From a checkpoint of a small transformer trained on Wikipedia.
Size: 2 heads of 64, MLP 512 squared ReLU, vocabulary 3412, 5.9M parameters.
Architecture: biases, tied embeddings.
Training: a variant of SOAP for these matrices, 3595 steps.
Each number is 500 + 50 x the weight over its row's rms, rounded and kept within 0 to 999. Layers, rows and columns count from 0. Numbers have three digits each. The size before them is the row's rms in percent of the matrix's.

# layer 8 attention value, 128x256, rms 0.214, rows 0-127, columns 192-255
099:464523546478415545498588499550540444532476438578510566521549490495507481519516551446480473441495524577470450478575459440455430449561595401532588516405481527438506562516503525541572544513573479
093:515615502574505509442552516435477549387503545485508509489510541461437483548598484535407473532453553512531515516505472511401528527490565562513461482535548483549533597553489494537469460472473462
087:579491516464457482450565526495589450456404468628426514422522606521545398525435513515520532492530447454478518599510554534462599497486492465569556422597484619421569538532570483505469575586479536
092:581595569414494486533478418522470427484556534469410465467516556522462511431355479469529549467537466457529534499533424445500390533605541581515591545507544501569457485541422590408566574597525512
094:588502520471592526513509489538560567495599467438572433529437537510574474547517631521492501562587561440532421427393436454541518495531482419493496506528485492392475528445534514470506520518461436
095:509540460499468516470416481523395524533466588546501522462507496512504519489517604470458563506517600457592445436432455461502489546486494500493437537503511606549561581438475452501439456516475509
086:452451576534463447480514484561509399523496494490592438494470524499448538512525465570526487473540470560492504529502469472571512481514485530520580429387483472479440536532548466475519606479517467
098:441541515493475485525439542542441613491439501536410603412497505495564512537537597567478556496466533473539517470473528457479449552452468485461500449490530522449478561464497542628573502425554524
099:472495416476450452399550516440492490436489439628497467570467480540472501514545588532463572536577554424461500595504496605517614417461531491582425390514472466466411476411590428528454516543522526
098:494525536381512490496432468513435442466560539566475542434500508437501577561576555484566477485503501488473490584451463439511565441522568536493527424504484462546436497509486552478473497503484536
102:493412434582461560567517399524559470460492495496487545458471472502465541507450491522571448489396480476459459521454492488557468513451455488450482543464525547459529434415486539479489458573525485
097:512570479485519541492435514541556427459469543423404561516474579470459597479483433559453553501440609517547490545442480558523555502557595448503591395498503467511407542559542571476438542440469553
099:582460478532529464485432463370376539479541470465527440582487472589525542508534547419502564544597498503522538544501444436418521540467401546455491472630386506646470476431488506464496443496439436
093:489516459576515483518420495505528484453552492475464499511436508509495539552384438495448448525580509525461515460606540445552495484594515525524401454486496377455487495603483549469519525532553450
097:556470398479486538524496435507540474424558487531506568503452430428542555460559459517533481585524399450459427517471442623465539570472430504535472505497549531484580356444531449524482498448520485
091:524551451560505481520554522460436535507374421493371562434499468495477465552504411518577483499419404537569504493545414493526519483464530457456449448464398432547483484516509418518531527495563492
102:474560537494491386508466437475443525555559489471568509439479571532527486552544498403543525411481521498464503409536427499530473478509411462456493502371506544476470562562555461552461480493562523
100:482534445529443480454538479421514498443549542438483474573505541545461588432562490480540538485502455545479427436488499474581522465539563484499512452532543543665513547483501418549520497459614517
098:485487472563461459472506530562514485496483516496497511538553485473408532502466512464504533519496473512463549448500459523471571419511473524512468478475501520545499572484552537536538439481549430
090:539598480560427475431391461527561449560477561614488558582538498562490400496437529567536558546597518558426539525583411408585549447578464575556486506469500421549476520550556492577464494489542576
111:480392503398482567542480497533550471481485511485480573512564502507548422527511502613498475563495524576571465613500506531520443379518599505530554453520544550510520494481521577424574500529502398
103:565450551432469542504532512508508487593467541536480552466616508500549443411483447528473493525540503464578589535502472549469487486523494489517560525511538540532491485574454526417458485520488527
091:447423541531499498477580499593554460484498458492507480497476504564511480520478502518480535528461483547527536649461417438495534483510484529578525491499524435416519515516426535495521521465500546
089:464613520435543518416493466496472471434497577492582387583513396451479480520520537481525478577444464473631543582479599527460583500427488602507424503490580501422585555442447548468569495412478365
104:509499566544561543535593348462535523443504514428518391568467420468582470427520471514517467509530420497460537566480493532554456447458471470535516528414454488540556427500423456529489507482443525
092:592451550495640443451465403476392495464527536440498539422472522522551479513530472482563449491395452556528512557481438618487526523451484433502498374475473516555479438416534484517508495481497555
087:449479618528583462488550467547485545519452501505501542368471580564509468511525518389599500457414467447465507468491445500562469510475512488498419455391479481485574525535522478486574472526491565
095:523493575474525543531464450562451454582495481492512459555513466458638494477514449466410497480529620540502482434418532488542360457446558510448564564468376445443519517435443512522535482434532375
104:527464400438502556527608444490491478362456521484563541558392496491458457567528450562546488559453501582512490535549522520557472562527522496517524492463603555491536458526486548513519487562495494
094:514454423550523483521516516534539509521503454419547516488485437588545490530440397496471443523599474510653407466518569493542555409435440485520523526546462519504552450489496438459538490572609484
107:464422461421498511480503486433460472420407471494539472488528493523445481578543419534391442506578510514384524531436490517377508493482520507574560546475469475564485442511533458469512553455530433
099:531475468522520453513554517452409386497474502543439391519504454522453505462523342489487520534515489478519479599489467608489540467520455474553522526515492501595405498495522507490509588520529471
088:556549533452537579555540446493521514539509391466630473506344452493543663398452464505456503503494535520360476648424490532532515518421439487375438464410551483505495474548461462457497470393431476
105:568500421488591514440451532481541456546396534460517423554443492432533470436564469576496441555598457508538549496498620565475584419437462480547596550467457529485529463502517487437520538516474520
085:462582464503552521487482531501431467444467471460515532482459468459520449521453414440438523510509428507514526559477527469547593510478456468564485457495571563418523558526473582492629467530461515
092:407550577523616443466479514518416598467458534459492453395495494483451537495483461583485511491464592518577539557595517438500488483434414520495512473590482506506473478466470535470480450510504476
093:552574554503553436477443515536487557481544546456486459442422492545501424496478502530572448429533500567500498422432428640467474513509457531512454474571529489591432555460506489552474456558489544
092:512466523679437568533510479452443438453412508493495492574544524437516405579505444418523569500518451505517568455535465456580509509452445459573531554453559446455511576499482510479478496571543569
104:560505432529550496475536541482600459453424450569469449517509438482535527491508481577445434507513581528548471579477501628501552465528513554439556455556483478534428557608598506551483495497492500
090:501497572467466452541494491526477522539617481527577506474540550546504424495554460542465452507517531541505500494418529540446463461538528425418556527518487586485447594523605484483507515523505430
101:474453494469504482489474473535532416546545500457421480574523561522439438600537479488504371577585519474467508356411529527458489469470510489529604456462525533444511503485518511517496466434535409
086:429515434480594476436600555479504524451455537426497529424515509477403472463503476518586515471504449463533486539505519477535525459409466527524485528450509478476471485497542558558497615464534487
104:566514468470448580505473526495430448438502448473501568513615564475446503423450424535520510507469379590468553559539545580561546515600532566434540504486519501528544494607485597507573562553449442
093:525514464447409481466479518476554531520464516633405432451524481491456470539556599448470617468453476500492461455570543409514554593518579476508506495517521465515405508524447487481446565489536527
107:556521475480424453395433464469488507428449427529570544455549514482391497507570530526501501512495482519577566525457491551418566552473599498452481538563552446514485418512555546496462492519410508
082:472504524373520548502417518492544453392519488547498497453565527584505531515492482515537487442514486426469453510492440499529531547569523593526455522464542436448467428524449520443510459460588513
093:440401471473486510564501518540546442569471468426432430499426523570542515445477351416505482440564508561505512511480576514477502500479570507485525450559567556603498480469481449441424487523488464
096:561529492492435502552540526475413483510491535481470620526443432505520446485381469493499569561425502507513537435507459530447490570469578536520538459473533453542520532569426516467597451468581506
097:557554509463491610499498424511490528532506486561515521477457441458473653580485488573498570407472505511597506493545483458568503426491500564423453479457515408439427514589493556516550506443465552
098:599485518501461546470493391481399506457410569479508487453627566510484448489487495571493464524488493525492609477510436518516570567513592427494462630471528421520505465538476602582449514455442490
102:514506484508420445379527519581505484557520421506477439565506520428398486518516518469596460524462568592529551505424493484557512386525455585508459503494490465562432501621497616518475544504437521
099:495526432479475490426437467439463463529504548548599549642474517467532512506542427478358495534543525538532517624431483511527532527473521466628495557454495456528616453479529476547451543544469493
096:504594505463506528419432489526459518504454583512553472472472533554491529552510456441531536482488492512504597495593540367506488487433544511548550623506503424547549532509494454539490531501448484
101:582509544513530485454591584417471505562466526425546625536495470549495541661539537525565452457532490446502456505483454492621515482581446508510532562528533482444573586567564466422484510599517441
091:453595575461503436543484458527525562540508396438467515481450510478473566434576516432471529582505559399614533427494552451590467477515542472476523532492491457520432470492489536511487548398524407
104:495507510574453557493439558484453523575511570490552518585501360484536565554509560475477462507480566549532526493389413462490438492493398479465478412583499377474572579514513576571475471455529446
103:414471587523509500483525451575445529489608515448503434486505473545533417527444548477516457582575528482546481391571587514514509437427572443429515516447490554456504405535537441425620404497491518
094:505505465483497573519451591491507439448544490476535495491529481511489611431555517462541533593529494444417448437366549521524448503602467502486548389564539505485487520516504548510438526437539555
096:469558446462504532532501518534523523542417504576522432454500460473503536481559589478535556458496456428472498533547472527499563462443503479525429501483575449473534537461544487525531491537477426
094:428548523512524496442550564465550479568467534558574424506479485385512514491582494497546525456492428350491506509511556462515522483565453473536477493451548536505502572517553419500543468413534490
095:412475507447557513497550517445481509500492446455618568454563625548496436438435384574540464471483388494515503503477485435498530486555547495530440508511472450507628514544520503528512419540415540
092:428490521483632535430468537491573515512365520527548511429486522557485442569497503444396461514566463500473562521613488433508497550524595578499503548435575500525493549463570474489442468482499536
101:512441449495362539558536573418512458555570447444495549483472532475416543484498455478474532421436379435455477458515497472543523538564526426541432517511477561549518404520448457454385483491507461
095:469505516498543515591564555468466473532503564458489503523564489571483498507437491455409507485559457498526490512468499490502528401551467467520587539498496560477505508424507571445555471385438503
106:535515564586584482560567526539510503565526424444575517540502480389541509541501535407507468536507506523517521468549505364496550501467509453520458498498406539492477464517448460487504489541496496
100:475596520407526463479450398402441410562487385512605430509547402437546550438537417441479511447450524572577479452487489447445584484543462506530485533459504467442623522500491521498488502496554590
098:516594524488517438450440486482491488444496549465503485500452591531546461546540614468537518539498559625422525479554492418573420600583502511519507567376487525464478517479520501393586466534513499
102:518555480534595593461488503504525502586568456458543509498464543571529503530464528493457503467520512388533561469510484518476495445498458536474502560511563516454438564472390619553506534468437538
115:603523548490436470438553618507499625579481491500490499584456475385529482512430593468513479587486475547544560518500552446424440493479476557450530487552413446511417480507526431455477587440551429
111:482427515480427428504505480361473588485586469466503489496542537563448502503527498529473474469566550495573488518549549492524471452484448482467416579478425422507430482492541537550469480425505449
102:443380496537501479480544483483497508414539581475487461462452468533516498539550471465477460583517542513455466598425513465490449523463507515453474432480386428526597489581488571443504491535571475
099:499547539439483498516438548507433508484481560453567474535519485575514525483427500525462416443497503504557572470514476438471543471532474603494500406542498512549509528515464383610393546536527501
098:557521622407407498397519333562527520526482467617472516535490528469464506492532499463440509531558451415489466479478423529550537528451536539494516496537499506444479557494551565505421561596457547
105:508572521483454455490492573486454524502499532467501603542384492546515479518407489497514421457477472553521466566494511558538500510457500542367551578488476446411428568528492489587434431497588480
100:523523534449630501542546496410472520545452510544557512533578404530455467552536613441553529536540432439474573459507508479509495491484497498475535476506537454469484464363497551513521528411523415
103:502442509461539534506439444584488428524438411481433572484581423434494506454429604510419462586488479412512468477524514488490518563498539434493487519520539394536482476540539547423516451456526539
111:579530556562597488405378640494516494588578474574528571564568477475423512518399494485484548538504516480550526401498416569417578489459440501495481472563449566550528488512454430544472476535437467
102:563435575372501416426450400578443431530606493438552551546360530536524498493472456548489499567554471567468469534559480594555534476502491413474605397542527525517499530500500492515446500535482524
110:562504551486502474599566469486552455496542478495487410506503496471525492491514520467574513526395470561500514466479432534382478519573371455440534490512529451548502528516555498507493472522554474
108:446554429497519410462477480578498567463420426428475497518510637439509509555507478536395546485582489530537511453582375515500509432527494534480445435450456573514566436426469502399461484466452496
098:438425611576507425580481449500450489577450421495552488470524485569425464577511538501490480538575511528472510605499546480488549555498500501641494604545455436529410501474529569512544539443462503
096:616468429506508477479572496487520523509505464503453504462476570463523492417491498559491543371490509496591491504532465582520509554491406499523517374519429563455543537469430501544501531546469517
106:496430528540492459395508492555494483466564504437587533446587433523514426544492511537466520488527322489525482436541469478489496618531521502477474517521484473434507552333457524473552537511515517
104:390524467417530531522621447407523476402501523491523542490581501569464502509582595524483512549481546493487461492460498467511439511567497530625522574474551402588488589492553523511562444485490493
102:538466442446501531448484460424433581617554529513476570443477503487498500522548471516435485526524500439586506452474468508548506505460473564483479576602549459534507500540552510523561595609539432
105:535474533556549469549443449463530504546479518501452463511461457373535515421477446550437555399426535456476517508443525506503541429497569442502475433431587535416554597502537443546501486492532452
107:553431437486470519532496443444450582433490502532506503490562524497536528466492469535425458524527461460524468384535480456599492442531613521429493449521459502474449437513579496490587496557477527
103:576464476474531497461500503490509471591499518565515407457442486471523529464416519425468453568478463466418560494430509601585545475450509489530445464480531556446491506526441534522550505497524415
102:547520479532547572486553539579522489534469489484603527480581521449420464434418491350407594486630505494462491579530496521576526541505386524455444503506481542497475494438507441388466507486474505
099:491534510538453516485529464538454475482550479435470432485526486551474461525487587432389501519555459486549567502578559476528508438532577509480514527468508430547629521442565551494517576434512546
105:574489571374484519581443436488488446598618488500583444468482514410561506543508548498497540526530490470527553467457469469599508463542432477423526445489478536467545573602516530578443468545440506
104:461556520513481555577594451551501404454500476475462441474616537543547522451455487529553579441505492536607488504465549489472515470484529472426539482504550547525467482448484473435465480484485535
113:513494441492496486497516504547471583532577407442458496575519428455523546479553561490484412525588515561458509446497494495568464548539565573346497514522448540516447524491492486469470513503543563
100:561600530498504517504435455511452439548478557633401583636495444444498532460495528422488511479591553560523500600403567442516529541506429535532534545432531561500527516443479523557510523495517546
102:533551434479536554447544453544437540498486508572482564547554501493526466558444535512445515494571517514438532479520523492546498495459474492503406518515538459489426428573454588476539602500515542
102:461560403412519501469532491400431406436494567480525471516475528396494545489534413487560522504473461527541538494489509494539594400534431546531550578473486439414499491454438547504562480543506508
099:470466656487473439411500540497543537464434421545628492502480433569537463531447564500463505567509472514457527563480517528506468615430494463566505476485501489507563474499511450504461476551434527
104:469567460489432508562413582529519555471516545440494557506406523536368478484502565456503529426497547576524500489529605528536427520419540472468483457506502385534596547600420406556557418430529489
099:520477571479491464552537529472477469557520535393498567533510528518544535476460563518497506537461451540543474464401545572490562587539458442503520574496512472401525463618495498496559482471468455
103:445490485425503571443457536555557508450543636537449479460543480500523504589491509397535457440379464455480452508529459466571397517566458565438545597437468442426546495516575494568609517572398531
102:438562555492485576600528528607561529447486540500510564433442515531428511536503477430511540520521505564505470481489426558561464562472463522532545464553534461482626560509411532538539571506483548
108:497544547414460549513455592512464456474561483495486466406526492489486567595503562561445607517490488478569510558579539566452537607618546528487545432554535434457407511504509531560394418471512482
101:489473580477493534459456518410523493505462612475540488449561458527512505532536437527460439520502516399579421593513551456557443466514505543481584534502501511501548495522476519428470521534488531
110:552453553531553486525587533664552461504490403462459487478497442438511509481506524536462554481518541543476515527582535490493437624395481426409532503502471547503409576551390480480556461518544535
101:413484443540511476426541509431557416491499489528417436461472563486440458495504527516565545535462552466474409572565513528445465511440526560529561495485490478443457515446538416547488477592515560
097:579529482450408543413553567493414471482527474594485456459457550471547528402509445494450492527528525506488539481545495437507554464516514543444526463505546546529509560479468556503506428472516500
099:523441407538461499514560504526486485455496461515496517452524467398517454459511424528559434524572528526553492440404526536446460508508427472457471526485436485597567510537542590389553529524472477
103:425499528505520448514522581444594591511526484375467554510403517417487456559466592579531499534509470419580525483545444525486482546499470470575517523513553521407434539510442456537465458440459561
109:573612556570588600516491509426480495419444566481580473534487559501498444490550507461583412599506606458537477448471460460601474490472507417435560561487454458486477527455595503612525568467505512
107:442453494483482514486449506544468415520458514427480483435496523444493519439504564488494483500534460423460536484410459523477521486498505486545542445545623548547554485502508527540528560472563481
108:468510538512542548522588457538469583500511547519455548500472476486330514409468480468459529513535443419514532468446513464515495451460528401572422557451447435442499398429505507555556610386498537
106:520508588482452434375386439542618516619461540565513462413490464472439489558463474430494438490548481516535560499539424463518442443460461481535453543517485466486474453559522588462529479537550579
111:498542547561442505558593526513453619482465524537510506455602512381588489448474537514498510479573505556479504516460470420374485525509474384436437569510470548484471562624482469446463468392478483
101:520509394479560504510528504472543390502511529504510505523491541625502474519437595474517541495596517596539501536473547583488549517489440515516510553419547501564601529511456445465462451649497489
103:500553467498531493452473531554514455505601550479485548431523483597575622502483513508397458532508389532442546549513458471501520460534506422499496521486473400532499564522499457505467456535462591
104:489473513522504502485494474470366472552474443412470484418501551503480609520531427420470479526447504516419543465508528473554509459585467475480518441523475451567601468435571491481574490443471514
102:448478473455566459486465475456409451523605572555552598552498540433490578522504508594572501469537524488463440482399491459409454455480508503529547425501474465563450489471560597519575512497473493
112:512459529552501425528532545498465495578555540483541458562558509534457552450412470435508483492552519438444486578437472542492461599495457455540425517448419553483518441635560520477511527460464537
102:514544444556427499424561451448534515529448501469457399487482448494460507536538475439518437523503482453492532498538411478497528485548416400499542537425443455446466569591487525547349451514632502
099:448569546465448490543553500384534444467487481553510430520521495614465477521484492473482477496487414442435478524491460484483574441481517517482505511394518440541429502529494488523425564494488497
094:577504472512537512474549474520505501538539449493486497388460574545566417488437600559471502437453476468490488491544520502442521537583458547426424545520466513450468513425500423545515490545483531
110:414517416533511573467489491444491500496460597589483553490434538505586509509491412590537551449513521507555495438523488485556490494453516500521495476582497495450509536526521539483516438488416418
102:490435489510436496533394487536512508487499560493389493401561505497528473389577444495485505443432557505525476625558411437557470564526551435565504547454437518460588604515522577458481479474592468
093:417476503536500593497531513444489481444452537452588480572507569551537518414526483502516436470541555508629479469523544456446525510528469513458432600413554456512413437449520559511482467477441490
096:486318559549487501410487500479485407472393522496470418535542355486474474492451460410400557480484498513545557562540574466491555371386479524446501468494553500523452493548530515486392442472457423
109:452515454561500534407534449476466504492486510428485487507516484504524550417543523565481437539496444501493431505514501508576439502559518525528525501534460437470414550499512594501509528504563481
105:446509482500487529566515524378391453477464478558469549542517477453505484512589524492532561465537456610487510492490599447523458516516460564601495518487509441511480619512514549476518484545590437
102:494544479487476494501488446441437550561531487506529502576469431483542442513541521555537525525534433523504438386566591491537476441601532510565514422488503519464459477462511547547424504472488585